config = dict(
    num_hidden_layers=18,
    intermediate_size=256,
    rope_theta=10000.0,
    qk_norm=False,
    tie_word_embeddings=False,
    init_std_qkv=0.0609,
    init_out_by_depth=True,
    warmup_steps=200,
    schedule='wsd',
    decay_fraction=0.288,
    final_lr_fraction=0.1,
    max_seq_len=512,
    z_loss=0.0001,
    train_tokens=132900000,
    max_steps=4607,
)
Each number is 128 + 24 x the weight over its row's rms, rounded and kept within 0 to 255. Layers, rows and columns count from 0. Numbers have three digits each. The size before them is the row's rms in percent of the matrix's.

# up: layer 10 MLP up, 256x96, rms 0.22, rows 135-180, columns 0-95
# down: layer 10 MLP down (transposed), 256x96, rms 0.207, rows 135-180, columns 0-95
# gate: layer 10 MLP gate, 256x96, rms 0.223, rows 136-181, columns 0-95
up135 094:120107167127169147105132112151092135148115138125117147104162131166139119141158088107092121110128163136128132152188107123124142132118134136106142160120129137098138125139154144101121128137120104142105124120076101098178104136124157179168143096158167159148117146124111097086159121135193142123
down135 096:128114133156123125138102126100149100092122134158091139087109158123121140098139136145123093120139128092084109086127104132110106124121132112158138124130143114122076141134103136128107059092105152134071090145148096110125117110165131088109122141168106127151129119129095116159088184128096116115
gate136 101:116125144064090133090144149109140122151093123148098150116169101119137170109144085092124134130146154122150153166158117120108187101126087137140150134105139117106113122149134129148109143159114124112103111107106100146133097123111082172069109141131146115154152116147151108112119105127090117152
up136 101:106161138130099106114168114131111140123128133122155148101105108114146108112102128103121148121110103117114160119153134114093121133144116105121132133128126106144131098166102139110109122109086165104098087052066122125113127113133111148118112141126076175158145177184131136137106072127112142122
down136 097:136107109129131126102109119141127136116137097110133089137159197157099113171125130155148112185126092096149154113126171179157127140135119172120103102162128100154116125170121126127126116127135167179135149144120156138125112122145139107133145142160113168135125145068104143142131097107156099112
gate137 104:152125119118118187102165120177092119144108127104140136120148140129116122111132171141145130117121139128150155163126131167146129137135114109113158130139136110113143141142114134103137097145135134115131192141042106142115142107155096119069122154139152182109090168168134108144118132130124157106
up137 096:083146124166151115117149131133097128110142107172142136156151096131169154162089089162161118121113164116161100115097143112176147092134166120086124087114095119121126113128135085123101117089119125119100112100155168100128112101117126161149143096116133149137157157112137169155121122135142131111
down137 093:142122126079088151184087074111117091156132170192092103116136141123175157100135150100113151098157142116119151115144148132095107124109143115124130119108111135159137100133149111151152080140155139127128127088139106111129103108149125166098115116124112127092124121147129115102140112162105107146
gate138 113:079100100138098125101108141146130132123162155125158085125126124114106140139124127171158113050116131142126102094159105160165070138093119112095087109133157119122165153124131173118116129116130135131116118099128115115134155156103144112137111112078150100160159098152127117146133163146135133136
up138 095:123153148146165086108134128130139143136140157104122155147130142088180136171133097134107079121114127132137096128168124136153156159137092181137095119157108131118183130133131127090127173111095129183136122144140093149143142133159168135120153123145119112110130133116094097116123113120181095145
down138 094:068100137138147109121105127154092098143129134115133072145155157143134113121106142153122105076134149130102131127158141152150144166146168116134105115119095103100112114149089170167164111099102111103097125083114132159129129119156157111126105162119131082150147153167149101147114139137130134158
gate139 077:138132165133092122148087139122123135162126131178179147093123165144145131101145076122121135121083113092124146148148084139115149080156134106119137149141147136127117178127152147145091112161133128105121125105155124135141116152126087083148119138143099096109150137147085160134131171159123105097
up139 088:101098077113112121105094145143164142111086082115115173127122087107098121128160121118124164148135124144105111115142140134150081160094104152166122137136124097137156125115113129140114151138143139138152145100081130109092139082116148170105110127106142137098151096093128139153094100089089118131
down139 081:136134112137117152151129161143096120116117099138126079092103127084173129147126147129141153058148125098088140090165105149125131144160101098164125163125172178148138130133162127095093133148123119101141129145162143115135147163124084124137126131110110125141088162098134133108119162140110124164
gate140 099:113118114136149167165115109166136162161132140135112113145144119122126107130143171165146138034120112158123129134147146106123144131116111102112105122140090154097158119107115160137168169122157104129159136122170114129138136119119110177120125134128112111108133069112086129118097121131075121105
up140 101:141135163109140115160131128116176138117118114090099161139108141125147101103103143120066109125129122145112111138110097150110081123143067100113121140110123165153165141200146106147097091101171128119132101136150090123130153137135151136109120142105113167117169139102149164129151130139138147116
down140 093:126110110120119115096131125143106147146120147089130097096101117160124163150143126085125112174159106136175118128116132115121164105150125149143126109130147074103078113078118162158145167142079094153119122145081156153163134147158147110118110144122108134115112155164109089125086145125144137129
gate141 103:115102130140086140159113115159070113107160138111146133130130126125148103157126088153129138119189118152148096139083119120143122137101179130114122166130167143188126152155153131110170150147137083119162137128127144132107151123147125119134140080121148122168113114102103116126158174092141110131
up141 098:142132126127132185147113131175092104117096110090144117124102133162106130130148099137117123125133108162135155109125140146129092138086113110135100178125172135150123148148141114147092143126077074117138119132123120192148131104106127107109142133168106167172114092130135118125105111128187121140
down141 097:152130108142130131140142185110138126152112109175085134147120123119138113097131118107158146088098146100117169129132093144156114119157118137142124074166130098156142124155092131143167110165098137096134106128163124109127143113117126155130097110139101085109152197122174145137141148152093133135
gate142 107:161109135127118108148127153119111092111145128114128178125127073129084119152137126096142093090097128092130155143097143145147142148119063128131115123112162139133154142126113163151122071129105143151105167134136153156085094101153100119146130143179123141132102081132098127143148132112097155125
up142 089:132113116125074118133097095150142106108125123104139152122099126097126115103092076124155113110139124183164112091099109120097137149096110126118144138122093152128152144154143133123175116121141077086133120135132161171176154113139093138145125126081130107127119165150106164146118153136123163097
down142 096:142127143113130102143110127160152181138128162153109113167135150143180142084132111112124168158166110139121117140139155141122135104127184171098111106138085126125074083114138108146144092140110150116174100132135109126175160131094156111089128127072136127139121131136148144129125131152135126139
gate143 104:111161128155124121132143171153126154152127104159098114168171144062131110131112130098136127128115153132131151143121107124103162169125164149107137140100171104125126179138134091133164141132135137117145084143118111127101166108153135127092160120147146173100106152125134105087108148166092122160
up143 092:123143111163157127133136158120129113129126167132171162095114144140114103123092160138093173115133150093106097144147168131169135106109118075153119085157129113100124063087121146132088149168101112116132116105117129097162118135108125133156146096173132115140126119124091141111132143127159103112
down143 098:107140124156103133105147152116107155124146089114142122152150166093128150106130151069177135142120151082149117114115124099103144133126153146144098138094164089166116150155163097144158138132139117150119102118125108122093150110132099122119128114126138181115123107074118126125090111166076097146
gate144 107:167151133108156103112101171089133134108098131120139132114139098168144119134112112110176103163140081104125140129166110104127102158087142121110157161130097123129126159113104075147114155091107131151124130115146100104095127115103113122141130108156160141091141137108129159090159171137178105120
up144 097:126178141125107162142082150136173170149093116096110139162158111110091135089126115138129135131106151137141120125126125139143168164121132137151092123129133139166101165090124118138110148109172122096095129080132134117130162132145156107073128166143143098140097180139123103113120138155103149138
down144 099:163128167163117118136123142151114107114160121121152113167132142139100066137175119119095123101152129141157120111132116102171165099138128147107148104147129124122142134158077179128166153147087150059117120160161115108161141139140134124159108144131113125184110103151146119117135136121107136127
gate145 102:127126105129087163084122106125171108087124113086159157114134160147155134164170166121162129108145129121133133113144174149136129132166152147122114099111119138107145121073136134137113142181140145111091115116122113136185127135088125179126100129102134147148142152115134105104114123155130178106
up145 104:138113177064128147146131178141112149150132137099115129131150131144117090121070094174132118110083165123101155132134083120132138117153141134166121135121117081128119151136111122172134133158108126124146129134135113118106123121152178124103124081185128115142102122090126120145154098110109099152
down145 100:103126143077136131079109153150126120104113113110110134101116130149168134118071127147107100124093148100115139138166105155142159120122117141130136143139116082086114117096127117119138148112091127148161114185130144162103065144157117122097145101135152154130152109084109134152121145120163103168
gate146 095:151112127100126112134138119141108139146089119085109128136143135142095113116119138113150115113092121108184142096128147113108091150154105170071153124184104149157161136104140145086094164179091109115120167118128141152152137106115128109107138086128144122122180139114116131159134120093117156109
up146 094:127132078096100114146136088107155162135123075115116107090088151107126142148130111112117187158143123128170099119135128154101133095114108111133115084130135117074107116102089158103123158154143149129109091120125150133109142102097108103115154113160129166094126128122147115153105148129126105084
down146 099:119114096119148125139120122153141118135145134096143119107131126139192092120129138153156138145131125136153139132130130210067154126125114156120132137134104137101199069094133132139078125144147119144114151153157116133137136131107092118128126130150164127125180130124118113154146136140171180140
gate147 105:115130133126091165152104135112084131146122137122132129168142095119080153127139139124087123097111094126115133090087133092088060143136084127132070133161155172123115129144143096162124136144133127139173135145127142134115114183155130138147134166146100141124135136114117122109137162101112092141
up147 100:134172167082132146146138111194173146115151112119153142146145106111128085112141104117128144096109149085160094136093153135119123156127094129147142112123147164113072134110127126133115126157141121142136111128153098153108143136109126111122080109145111116078137117111100103073138163138108148096
down147 097:120164117178105115118127124118124107116129116114099141119109134121104152147128121153091139163134142127123149093118164165133106178149111127147140111138144051132132109123136126105123140131106124141140150118071122088090147167140083143143182136118147146189137134129116117179115095110124117084
gate148 108:110140137113125130138143110117107089110138136136107147134121124150155105112125091125172125127126188106164097165127103097146094106133081111167131145120109101121111126107084096122120112093123148137132114123112136111114060109145094129130128188109177179102115076147122112147123142134143145150
up148 094:135107151121098120117057125138104142124161112134159155116097079121138161098120150120119083133140176112116134123144130103121156117158152108133131119135089137116157156122139130128116119157104065119124112111132142114124102093090123141165136097154201115160159124114127168079139124140133118106
down148 099:107162099060139133121158117173155114115101147103145119095144127118123178088066103093143127148119130154112132110138152106141114126141134149130139114106137107117134140128107139111105146125118135137147115110061132118095086129139159138146125187156153108114128147166122068113110105152127103118
gate149 092:131173107151117066119123125140135142119155091144159130122144117145089139122121117088135099102145081137126120119128113094127148138156114139106119111143156131107142135087186123150140135107154130144151133158105134127081087115139114143127122178084127165150139172128090142125090092108140138186
up149 096:166116155129090120135136139085144082157141105157132083129140129163146169141114157162129147085117097126078112127105141087133189150133153144125125097099102153136131122138121104152163125159155120182129122128119088099163152127109124156125130093129123110102119148151167132159108123156141126113
down149 097:089100105128110129101123121123133124145138074091119117104050077115121123133121060137160122108139131108055126123157143109112148173136168123130187122095142126106131158119158118088145141107113122149130108124102136130144079115115125129134111130127154148118099135113128147134126132106121107122
gate150 099:126145139130160118121146158127185091117115121123101183104136102160117150120126099138100141128163150083159126084138111113127118102116149140124114139111122139087102091077117137113100108115115136190093101130103103133136123138113113132103154095071145169146116129113102164113136136096156132098
up150 096:172114163073129105116129125131137125064146128131136158093134151149171163151125137115144090115154119114138090106103090104102121141121126096125124150159128085131093192131174161139168125128102136089120122088151112118136106138102132152119138116094103139119135127162134132155119109099101141116
down150 091:144144098098156124097129139121166126103152120146098140155125110100126125055124164121118151119139095144177122108125150136108147107112107133146117152176103090123104145104135131152087130093124181134122150161148075120100182124165134129120149121102139130141110119086099135150110129151110136091
gate151 104:095164125138133128137139101132148142108138145143123155121115106144100109129143138099087102124115148101119127112130119095169151129131135153166119108106077130119178118106072069146114153118151130142069155089111116129155105146137129120145117155134136137149120128104094133201174146149154147103
up151 093:203117140145147120117084163109124128112130144110169098131136118178114174097109108142150122149092105130119133116121093140121145102107161142151125180140112118160126150101133105117111173068087154124126095139138086146129125089101147124097126120163152133108086142138133112140135146128147119140
down151 097:153096128160124118091155132121107107176171121102159151110115138122126173139117158136085149140117159112111120146161157137161130165087093095135113105133088073142152157159127099134149141127143123121113146134151101117122107138086092115174152105125153177107090145137107108135108120127159128133
gate152 094:169130156160125107093165136126119129115155132130095131125146138176112150105127098130159137095194156083192140137100145108117126145080127122145105116122143137096138123143100109129118122138136150139115130092112153145105131123127112137125133158173101162125166067112088112168136157113134120155
up152 123:140118112121115088179170142084135143073135104128147108142106140169153117122122095093107105124106160104113200111094171122146109155112139155111113101144148133103119141136088126129128107140117140106105083129113121157146137140156101098102126093171148091152124148099118100145132129134115147142
down152 125:163157115119093139184177141097125129103137127109140074147138105141157142114134139101118102135103187164101159107143110107146119144108113138130126108148120136153134117122127156100097155110142139153076121133123153155164121178114145108098108085154140106123129140066122105129153150150127121160
gate153 096:143138148089115147126156119137090097125125148144149143148110155111137119112179105169164119105088134148094131124086089105110111092128109163144119132115166078132096099137117098110135141081116123142126162108148103136138133106170120148120073138088145120147129094134093097106168135117138099119
up153 091:128143178120133092138136090153131130125147122116067124140121129149161164134138127147112098156151135112119126118132124114145118113118135081091144071123089157101170140165122109187081114138129189093118110108126134132136131114135097131085148128092134135175137130119109118132081124135127146160
down153 096:138130147141115106085128140151135127088106120144124128194135132116111109143130127182136131077143120112135122125134129137137144147094097130134147149159151122148124148170127131109152158113169157134114128144090092111134108107171160103115106131111062129133178075142126120145120131123156094189
gate154 103:153108141125129144119176147050144132115102124108121137092109144138141152125103127140138152139115133148106162103113167105129119123120076132110129160128120124120116108102121120127076086116134074173133125105136142163172090140129097138123120104119166091118121120110158137067126124142096108167
up154 098:099121097131112076143081123140158125135141152127119142147098072092118188140136157128106152096120104107205102129153102118093138091113092131109111076086109145148123142113135147097137110136153139150148131126114130158168125117117099110115141143139142123131181113153137132125138147138143114127
down154 099:125146081130128120178133088151180140110073170142162123110120116111122122145141096123134118123111147112084129136156090171132102120121111111119130148106116107174166112105107155131117125141132131170156130098142152138177097117095090126123178132119088103127146116114102134116138104142109141177
gate155 102:116143165109092159130173158123149149083164122131143142102107136111159094139147143111129094115104088121153164132101145096099113125112118130160173125100130151146135127057151158131138110162084119139131122139125139107156127117143115145111133140202104128133102132112137110136099100102121149087
up155 101:126149164118088165110106113087128120131147073172156106135157131145114127120110106171128095097135112134134125113116102122128092109155071085115138124139143087125174078112162141159129119138127126145135132122121119112078108127164125128148155125097169139114150094136156142147101160149106168133
down155 091:146085146167160092088132168094094152142151132130142104128138124094140106141138119127189153126113163123147123104108109113122141105111145118149140119097111097138111171139119102167172139117103101110099122135136113147124128125073118131173085115103117095140125179137130092135161123145107161092
gate156 092:153142108120099125116132164155101142121129100125140156131156148173106089104126105127123127141107147105135107121117086099104120121173157138119146146149110147112090097128176142129127194116159103111172128133116097131145152120068132130075119116153115119167162167114076105113118139141117127119
up156 092:122110144141147077140096133120159113135097138114118154091100128140125155141110154131169145182162116154098163100160127115187124149118113163138111133130154125110132185102094156160092100160168142131101118113103113131104147122099132113111141121087149164158136098134178113129111140120140136116
down156 095:144119119124142155110104100097106156123109132150143131167105114130132091117131106113055125123091148161124099155140091116130122109139095083130134126112154165109109107121108156085091141125152112126172184139125102133106128159097153094104137153133150144109124178089102134134128133140084113154
gate157 093:127131132111099196124111196117098119108143123122107132127120136102123109130126127157122120137072138142102169118106111129111124138090130122141126137158186151163119151165136119094121189151142147139101098101165127096120123094114113150138129104114132085096109103108089140144129136154149086142
up157 087:120139092127105119105127123184129138135107168126102133121129141172134142115133132081100115112142131102144145105155149139132085137111162156132161133133131115133139137105135124136116097153089084158160165112123093165084126112141119113116139108143125128153132119118100095099144128055110207129
down157 087:147097144089122079128131164113128145136139114126124120102083138090083117111144122192121118103116171127095107106136123127092133133131111106159134125134201169118160146123118121080085170130080125118131118113129093111131099144160122118115139138138088090137139147154105152140145135133116151108
gate158 101:162094161142135170116152087145093129092145134141141148130147125129156135120129136166097149161150144122124105139145120106122104170138139123175183133149119110149144100098120172138181126172111142146161141150108094114135095140119138155096119127122146165130182127143170136132127126108172138093
up158 103:106141120112113142140111179120153150131117140148145151121095116115128158168146192145132089115106103142133167112107125154143139145110164150111102098092134131118158138189088108139123137115154115126114111086117133143120168130195118102109132116123151098126132094169110158150166120147160145113
down158 102:114158137193146136145099132099115114114160118107109162118123148128077160120119123150125163095110118092166135106127161143119134173135131105145117119133142095156138141128132151117118157113093126136142125183097128118152125104108155104116134129124172097141141100190106118136123068098178112128
gate159 093:107105098119112097131161117131091106115123127172124123122131104146103125136104118129158108134151132159120131113109119137110111113125133105125107093143155133120148121145110136088136107105161106073123079176117162135094129120139119086111136144169147139100084077092165141139170168124162068121
up159 083:118149124122161135160154082142128102122138071081168118167094106181109104084153104158123143169116116135166128101073118119124136138128101149138112104140106128105144134116117153110132148148105109120164146154152135156167101118106131131095169078120124116131111136102112098128130098112101121144
down159 093:119109157105085136137139142126166109106114118128111103107144118107150118096107148119121120155138099142149136144183153153117136134137133119134147121143142084144133122146115082121117145164117128165095129071098074118152148134149089155132111183108096176099153125110114141135142175130067138132
gate160 098:110142153171103159147139152107114144123128101134142126102141148109183117066131114148111062126138128107135130141131096130089113082112103117130106157114086105161115094171151130106099132175137114096150134112165136159119089133123144115148156116151104107146159142128120098092103149157141122137
up160 089:113137149122204114131131140090138149141108106127130093130150151156162124144111121126119154192167137139130142167114113129139123158125138150095112118128071076143123107088150099118131155137147159132159137114163139121119150144098126135152113110154113098102163104167145130121151123090162093160
down160 097:134145157141085183198110146119125101137116095126125126132131109135113114152114150157152124139099148130092120106093110120115130124138106109122147149147120104114113098165116139141095164135134124132112105130131081190175140116125099087072154126101100138086155118156108100133112112171134119128
gate161 090:126117148088159114160129167138074139130142116132146118142158112127120137109126165116150126140168139121091160154147117176121110157104125117178183125145127093113125102168141109111126163129175151106149154138117120157152110113098146156133119118129166126179086145140104127094114171121162141123
up161 116:093135101137176115167127123113117133173185130153113102184155099140116136123156156132132090102085127104115135095106155084120106188128105099144132145124116117128148144146119064139116138168153157122133124116103123124143094096110136112110153126137123104152110142158134139108095160140101133145
down161 117:141110081082134111143101115143118117131142111185107089160123144152120131124184126142105067153123134121137121080105169120101150155133115099110129141110111119153137142109114089136117123116100146176124113123084105109117147137142104135099149149139107130110111128100165138153114188159139115171
gate162 095:135133125114116141094152116129124088136131158151178086120169110145143125128133139140172130161107145118121110088122144101184125126120140075152147069130126131131181154163106153129122160127108118139142162139121071150135141161104056139146140132123102101117119124127153164139146127108134113135
up162 090:163107128127133131118124125146131084144107119116148116105176121111164117090107136134146140170133106130087137114120118125153124116128157145110138126158124153115135188175148114157116157165144113165135159204125113092102118140121093139122145126146100089103073163143161139118155126157122106103
down162 095:139154131155124109134112147112138091095148137147159163130188129127125187126120088087138179163121140111109122172109114093145124092086177125124139114102136164143116141107156120156102140155127125112128133159109118103116151114125111108148112126098110108130112167077157149111129152115094095116
gate163 103:151099108126139144162148150120141144104123131118160126175107149136106135123126124160113098140147167151151158177154115143146096131101145112086108165073126135122138084166133085107090143151136107112120132115130102106130125201110140141117118109171167100156131122120108111135168138130165126153
up163 110:127138097095128106196111141180154121115136138140134138149141111131141123147127134094138115174123096163130106143133181129106184192106126114131117152118143141176160121075093125102152132123144092127126153116149096146118122115146147124153132120121118095164122123103102091151134166152126148109
down163 114:089159111106170115126114159115147122110144120098097142140139147128124077143116128076145147170100115125172109120120160134114153152109126131163131104194127137153119134111118141100121182110130075149102137125123138154103137088145147161144115155102115096157107100135145166123130165153100137112
gate164 099:141113126125136116138100133114124112152141152147162100137095135161142130138124180096097128144113138108140165125111144094134157114083156113105127098161135165154105113108073085148109135102138094143156127133103122145110101126138152104144101193182143126123148115118084130126138128120149138061
up164 098:125079104097123125107081133137157134095102128114129075150135138111145105138085116103118127154125158109136136143150158104159100100104137114131108140161127161169147125118146157161124076109111130155123122110133112125185116152173111139108141140064137147152108133160088152101114132133114173136
down164 098:111092145084113160186133154114143128104103117121139178143127120125118119129162120126098091134142134153113139134126166107148176106142152096154164135147152156124131116139148147129133114126088106114136153142131138114122106086106059089116099147164133119110130161085139125123146103161150130072
gate165 087:148098112115170160104137157133083108094091142160092128120124119136099108168159159083131146145151131129135134143138126099134095158130130121114083142137137162133142120151164149188119173111107122124099129108142172122104101152155140142085092083123113144136108136103103092154102144120114133108
up165 113:140110151123118115106122123150114110133115105101125166089130127167143089118147133100090121129155179088134114085101097125108125136113128191166129130134122113111093096130110140081186127178094133130108107165130130144152129096108112131146108087139153145110115136106148073155115135134140101127
down165 114:129159137182114086109150096151129110138152099118151186127163138152147149114079115147126109104137134121163098138143121132116137093109141097117119109150152141125082120165062131132131121154127094131138124150119122124187164110098113143135165118094138144152113100099126125085146150133166144117
gate166 103:153147127115095130121115124117151144110117099094158128098143078135110136148122104132128139118150131137131084093111147173097082147107087112141142136127093133123125193114120172136127102130142118120138112100149136142144085146094107106113140178127118126117128152167136179117153172126127153193
up166 098:095089137105156155136106138139129129138147138151133122126154126118117114108142116180140135140105105124129176115138106144135110116142178119149124078074145131169112125137154114110104134146161178106145094112136129133161081099123112146154142078112089073132151146126152100140139104121092171100
down166 098:145100105103105119128083122129085149101112118141123093092097130136112127141128113105100166166149113127140105125120091134132111133121108138142129145145131146081178118119136113146089133159134079186169169106107107113143123108118098124059137148091107171121106109134109152146103146146154130124
gate167 097:100122129106123087130102129142150159123089130162143144144146123178135107120134137102118146107153126137132123132081138098121139142151107138121098161157112119145119148166119125125075092099186154114121083127095153185131103143154141155138178161161141162154119113075145110146119152125114141131
up167 110:127116091101136078119124129118138137173125136084111095147161140144149120153112154107122115182127088137113123084151111122132172097143115132109122154100113157090126112079097104096142117114082116148130144128097099107100125142093155136149099135113138159162116158090131104132133106122166144087
down167 105:163147121178143103144131134123099135149157135135101101136113121141127148133141145125151168120124113131109108112134081159158139100143135090159142119134146114134154121111114078096151140148156129152185090108146050171123102153111165144137136109139148148125108140072160109109108101113123157116
gate168 088:192133123097106149118115105135104090087109127153123152122116136164146129106082110101170085117107101117151131136137142114139117084149124134110109126119157136118138092138138129093132087130137139137139131084158140157158139102142101132144161186150118142121171121159108119156114183140092134162
up168 085:093068130128120134132185113106097131130138106104131125150082090106126147181152117115159135098124144163153136128144138173144088124126134151121176153153102139149115162148117119121179194168130116082094124124121125185128139117117113136118127130137147134144133124102116129130120132100156148121
down168 085:171093126130139143140130159153121126108085116166118122105128118133164100105133128131134096080172121151146105098160085146136163149100109133151119090100137169127180115109136131105133100149121160097112135079160114113127118131144092180119096101167121128130158134134122174155128132102136109147
gate169 104:139090114165148128093134167122138133115100145125118097111153112110136106121134114164147108115116144115126180106150140112121112153138128164174153088123128131107158096135152092139107178176113135120094129127118147152112130125125112094111106133159086130127095069100100095136111160149151186113
up169 094:132166113143196121112125099110166134088163123133175168093111141112153120138105121104134125123129105114090102114143136150145123125144115090121140123125105143087142104132112126165114177106056131150102138118173129171157092149150122157173133145139128136117106116139113127117132092139161137121
down169 095:180125156179112114108091106130130131093138157164127187127138096117151158135137118117127183147181132141085155135157109135120116106134127151146144100084127112110119141096135141119125121146100102120133100094118140123122100160128142069134126132115177121115091091115104105117128131131180136127
gate170 095:145101117115136148178130144127147116122128120091151090156121165105108113099099130175104113128092115104197148091127135104112083154113094160134096124097152152136138102147096085154111112151089123131096109116138157109118144170113156146124139101115126141121113129108131103147163144131083159134
up170 089:147161132160166144121082141094136157156159115113123107139111143121118152116110164105161118159131103122105098155131171109121158096072129123141161173113122094122090157170136133140128108134189177132143105124095152113118090111156146092153141141154133135125131133134160165128125127116156117105
down170 093:151143124096114132093136124163131107145124145116130115099105143117169120118089176115140110101120156132092127132093067159111123133119157145107099114164064162115155082121107134153161151122104117136154122103153158136114169129113093156121119155117106127156141172147134162101131134152091152134
gate171 103:108094110161129086139150129147104130124128093155156159166117088096114126155108119155142121138138121087074070140120120113115123148083116138157131152147137107123123112098117086130161116160125144161141161131140138158066119141136163137090090142151108119114117150149144113094163103129104101121
up171 106:172117141143113117167059141114105109116113098158191105173101123149141107147137128129123157127101122096094104141173114102141105159119143133176158148161105138133131120131140074144100152120145139119127160119133142109117163148122189116106101145131115102120140143106128111124107101137099137096
down171 099:114115155154122120162126145136141128150105119131145097072116120165123162114136101155073176152147073160150150121135143125111107156133125153156093135156141121124132141163122124136147129126125191119078122097141106079123132174155139127107107130116097081116108153161104108110101124141123134106
gate172 101:153118107121165111119158093114091140066093112133136122158164141128109113129128128153188124120089137112162136143117134110109158152151137111160175099169055076123105123134149128079101133116121090126133132131102100161086106126129104127128115113125133118141126148093130145132115139113151150140
up172 101:092127136120124118111135111099114157143091112162168117110132160124077161128140155143127123107139123139099107151072163084132153154114171117101163125147134102101103138098165149094124172166115130134115144146107104157113115099125118098099145115145114092154089135109102133182123124105136098109
down172 100:138112121138123099177173079088124141148168114128144104127108127118071168100114150123123129119097122145144066145102119121109108140104152135122142159126107096064102096142156139151086134142110132153134114127122143124145101120108110152087143116107164080146154149147143135115130151120147150098
gate173 090:120060170120067144157131111093118105128083112124112129158132168087154142092145101157078164137147114140137111128129118074125091102121147166118193142137111116113122131130124114144127146130123120109120131115114097130113109105086139127138149117171127150120121119154110111128129162101091137112
up173 098:121130126155105085135148104125120087121124093104134114119112132147147132133159143087140122121076196107117139145111119098134126145122158099102107102101113135122158115119141116115122137080151107115100142090065108123146145160096154085120122121131158144167098155137161101069147120129115155130
down173 098:109146155121156061152128093073148147124100142139123134159120136108118135111143126111126171146124138068143144145151135123112117126103106141110112149142134097093140114093148146132090147123110134101098088131068143155126160129188077120130129108110104162114125099128134168139120121146153156108
gate174 102:173109147100140113124120125111138113085117079113145124131125108100140164108079101109099105128137145122113158112093141133114139150194119121096176140121127090131160156135153120149095139161116123099137101129129127171154147144089103149077124101112133124168133183143131157139151100138136153122
up174 115:131093113129122147103161111136129142116124136079114087158173122132153149101141088179159155147125107141132101134107112126144107125149100106142169101142113128092092103135114141133137089161129093082152081171112106107150122161103094138091099112149088132142113137140138129143145124164145089122
down174 120:091134140140115143112163103175161110127133143130134129133151151114104148102129130151148158144133148167108093134103115086161147149122140123148101073148128113119130074114075130126105146137104102067128149154120115096136127137087103144133094160151100132143155069136129137175136155122103136136
gate175 119:106141152086076138141141121126144116147131100107113130091129149132151097172183091116117122109142121117171098119143094084128095120120102099168142124177138095130142149136145130178142106135128130165158149095140138068123115143130126127138089139132082107145148138109137118178108122116153116110
up175 102:160101132136139131127153080105138095119123162133152160157156147157138111119083149125122135163130164128111071125071118116148127134103106118139123176151104146129118124144162101098129159088096176139079136112128137123120065126093147121124129159151120113149124130132112154086166135104133114121
down175 101:135123108125149104104118150142123102159111152124139162102102138144069125109126132140111130127145118165136160128124141182165136129145123067116115128128138177107131159126097072135155122166128131138117113103129084148138145157114168118138154162178088141085126090154131140142157111096118157151
gate176 098:103124135161143099118132167114107146138136125130115131151118150093134119137108131143074124129144144088106102120094172058143106169118170094082136132142167139093115130080106125124155131144117152159132154150113113082150093164139120117100096147102122178117137145124172142119120149132122143119
up176 096:175098148092125119119137121152088144119076151101112139144118126122127115107095147145104174131116133118127113085163082139124159128095115101113135131144095110071142145150182136162154120132094171100153118110147111139158121126110128136128084150120102099101112106117105105155151158109138123170
down176 100:115082150108085135123164113121143134126131179151130120116103142131116152114134158162156163122141105082080122142105124147149138108171138071151160129102134098145107179098123152146121136092145179147153137142119128128131152113143166152145136135163141098177131138146084152106126133147127107145
gate177 099:153099157112138117095143119147083176143147102109147091130109111092095107163126153130093124147171133119122088180151156165107155124144139079139136118145108117117151146132079150151129111102132115100142175105161136123126108131128171146120135148151106165164129117105107155157131096123158140130
up177 106:120115133090136186131104115089118117112101157097143086111096126159126117172121101128106160132127128145138118135144099140167120109157141129139116131111135105136085139148148157114132165155161170120146196132139114125160160156079141102138083117156102118119125127112153070147135100139145130104
down177 107:168130148120095115119111133131139155075140098096115121098113110145171151113112125124104171126129116158107161156120171108163125118098177127145136106094119136109155174143108155116083114145075138104129114138162121088129138136105133099147148145120112130127115132108127143119122157081157122062
gate178 105:115152149092122141141122145115163120104135104143132099150116138121151127145151081103145123115134115142112098110178108124160182061141150138114111126177133163131173099132105074163155144105133140130103112143133090137137142134138165191119094142123099133144137155169136124116128123111153097136
up178 095:129092178144111111128130128128149157118140117146135068140118131108135088169094163099135144170132105134116140125132071124154108130112094091196140101116113119148142101126114172122091117168102138129132133108109100108114135136102149142066108145131116111129115086120114102175132137148138122134
down178 098:161196108111100147109130126132139121099112133143101106083124147145079134147148137102126117133189098144134149104168159141152103097168171125103116155147129133108122145111100082154178108103159135156110115107077125117116118141096163153136124138110113136136113142131120134110115093121111160148
gate179 107:121143166105107096139094121109105111134092120140152135118143102140126124134142150116099094123142149092125140127147156138099132128123151108145178142158089150194142173138132110121129134089147124149128187095147163125108111131141081137101151172123088100111111155146130148146134189094140127144
up179 099:128116160162093130099158142168154143151126112090114115103106118139188162158165097122137161188114125118114154117134141144123109119143127185118135127102114145175165131152103156152129108102140147137157113104118093117129142121080148128134130122093122170134134120099117105173116127159140132170
down179 094:140147139111100125114117127119128095122163116126154166097110145068143142125129124171116142119115119129118107155146121122108143108121103143078118098178143072140125155147145117113119148143140126138111110107133123106149135130090129100095130103156164173156136085072125138126117061175107107097
gate180 117:133099121151113143052131136124093109104126113097107127126142132156141129141097110142117148120139128121146107171144101125109125110154092119154124119127144132112079150112114145127160140181158103178183163133101110144102141150097109152132125161115169144128157201113128125107105113096144131129
up180 108:120096124096093159135121131131089123139111110120099121079135110200116105099151127164106151130097130122160128152125130146155095103180160148090147086120162153123143100122152151145064131157124128107141117111105160170085118134107123140141130145129100127147165117130125124130104152138100129096
down180 101:114115137149114163176166119155153091096072103149174095119129086121130117161151134101141140120149134149131082109106157161146137110138166124127155133133155099140170112142128168100139119129135109155125133117121135152082090117160174097130136126137133126134113109091149164146127151122185132138
gate181 099:088108110139110072116139177116150110138115129126067120150105120138172145125152105156128154080122172088103138102138141112116151140090165118133125146168128132105122118128101113126146131135103161123071133117133121111125088132138099181146115105139083099162110113123097128098139109110142122104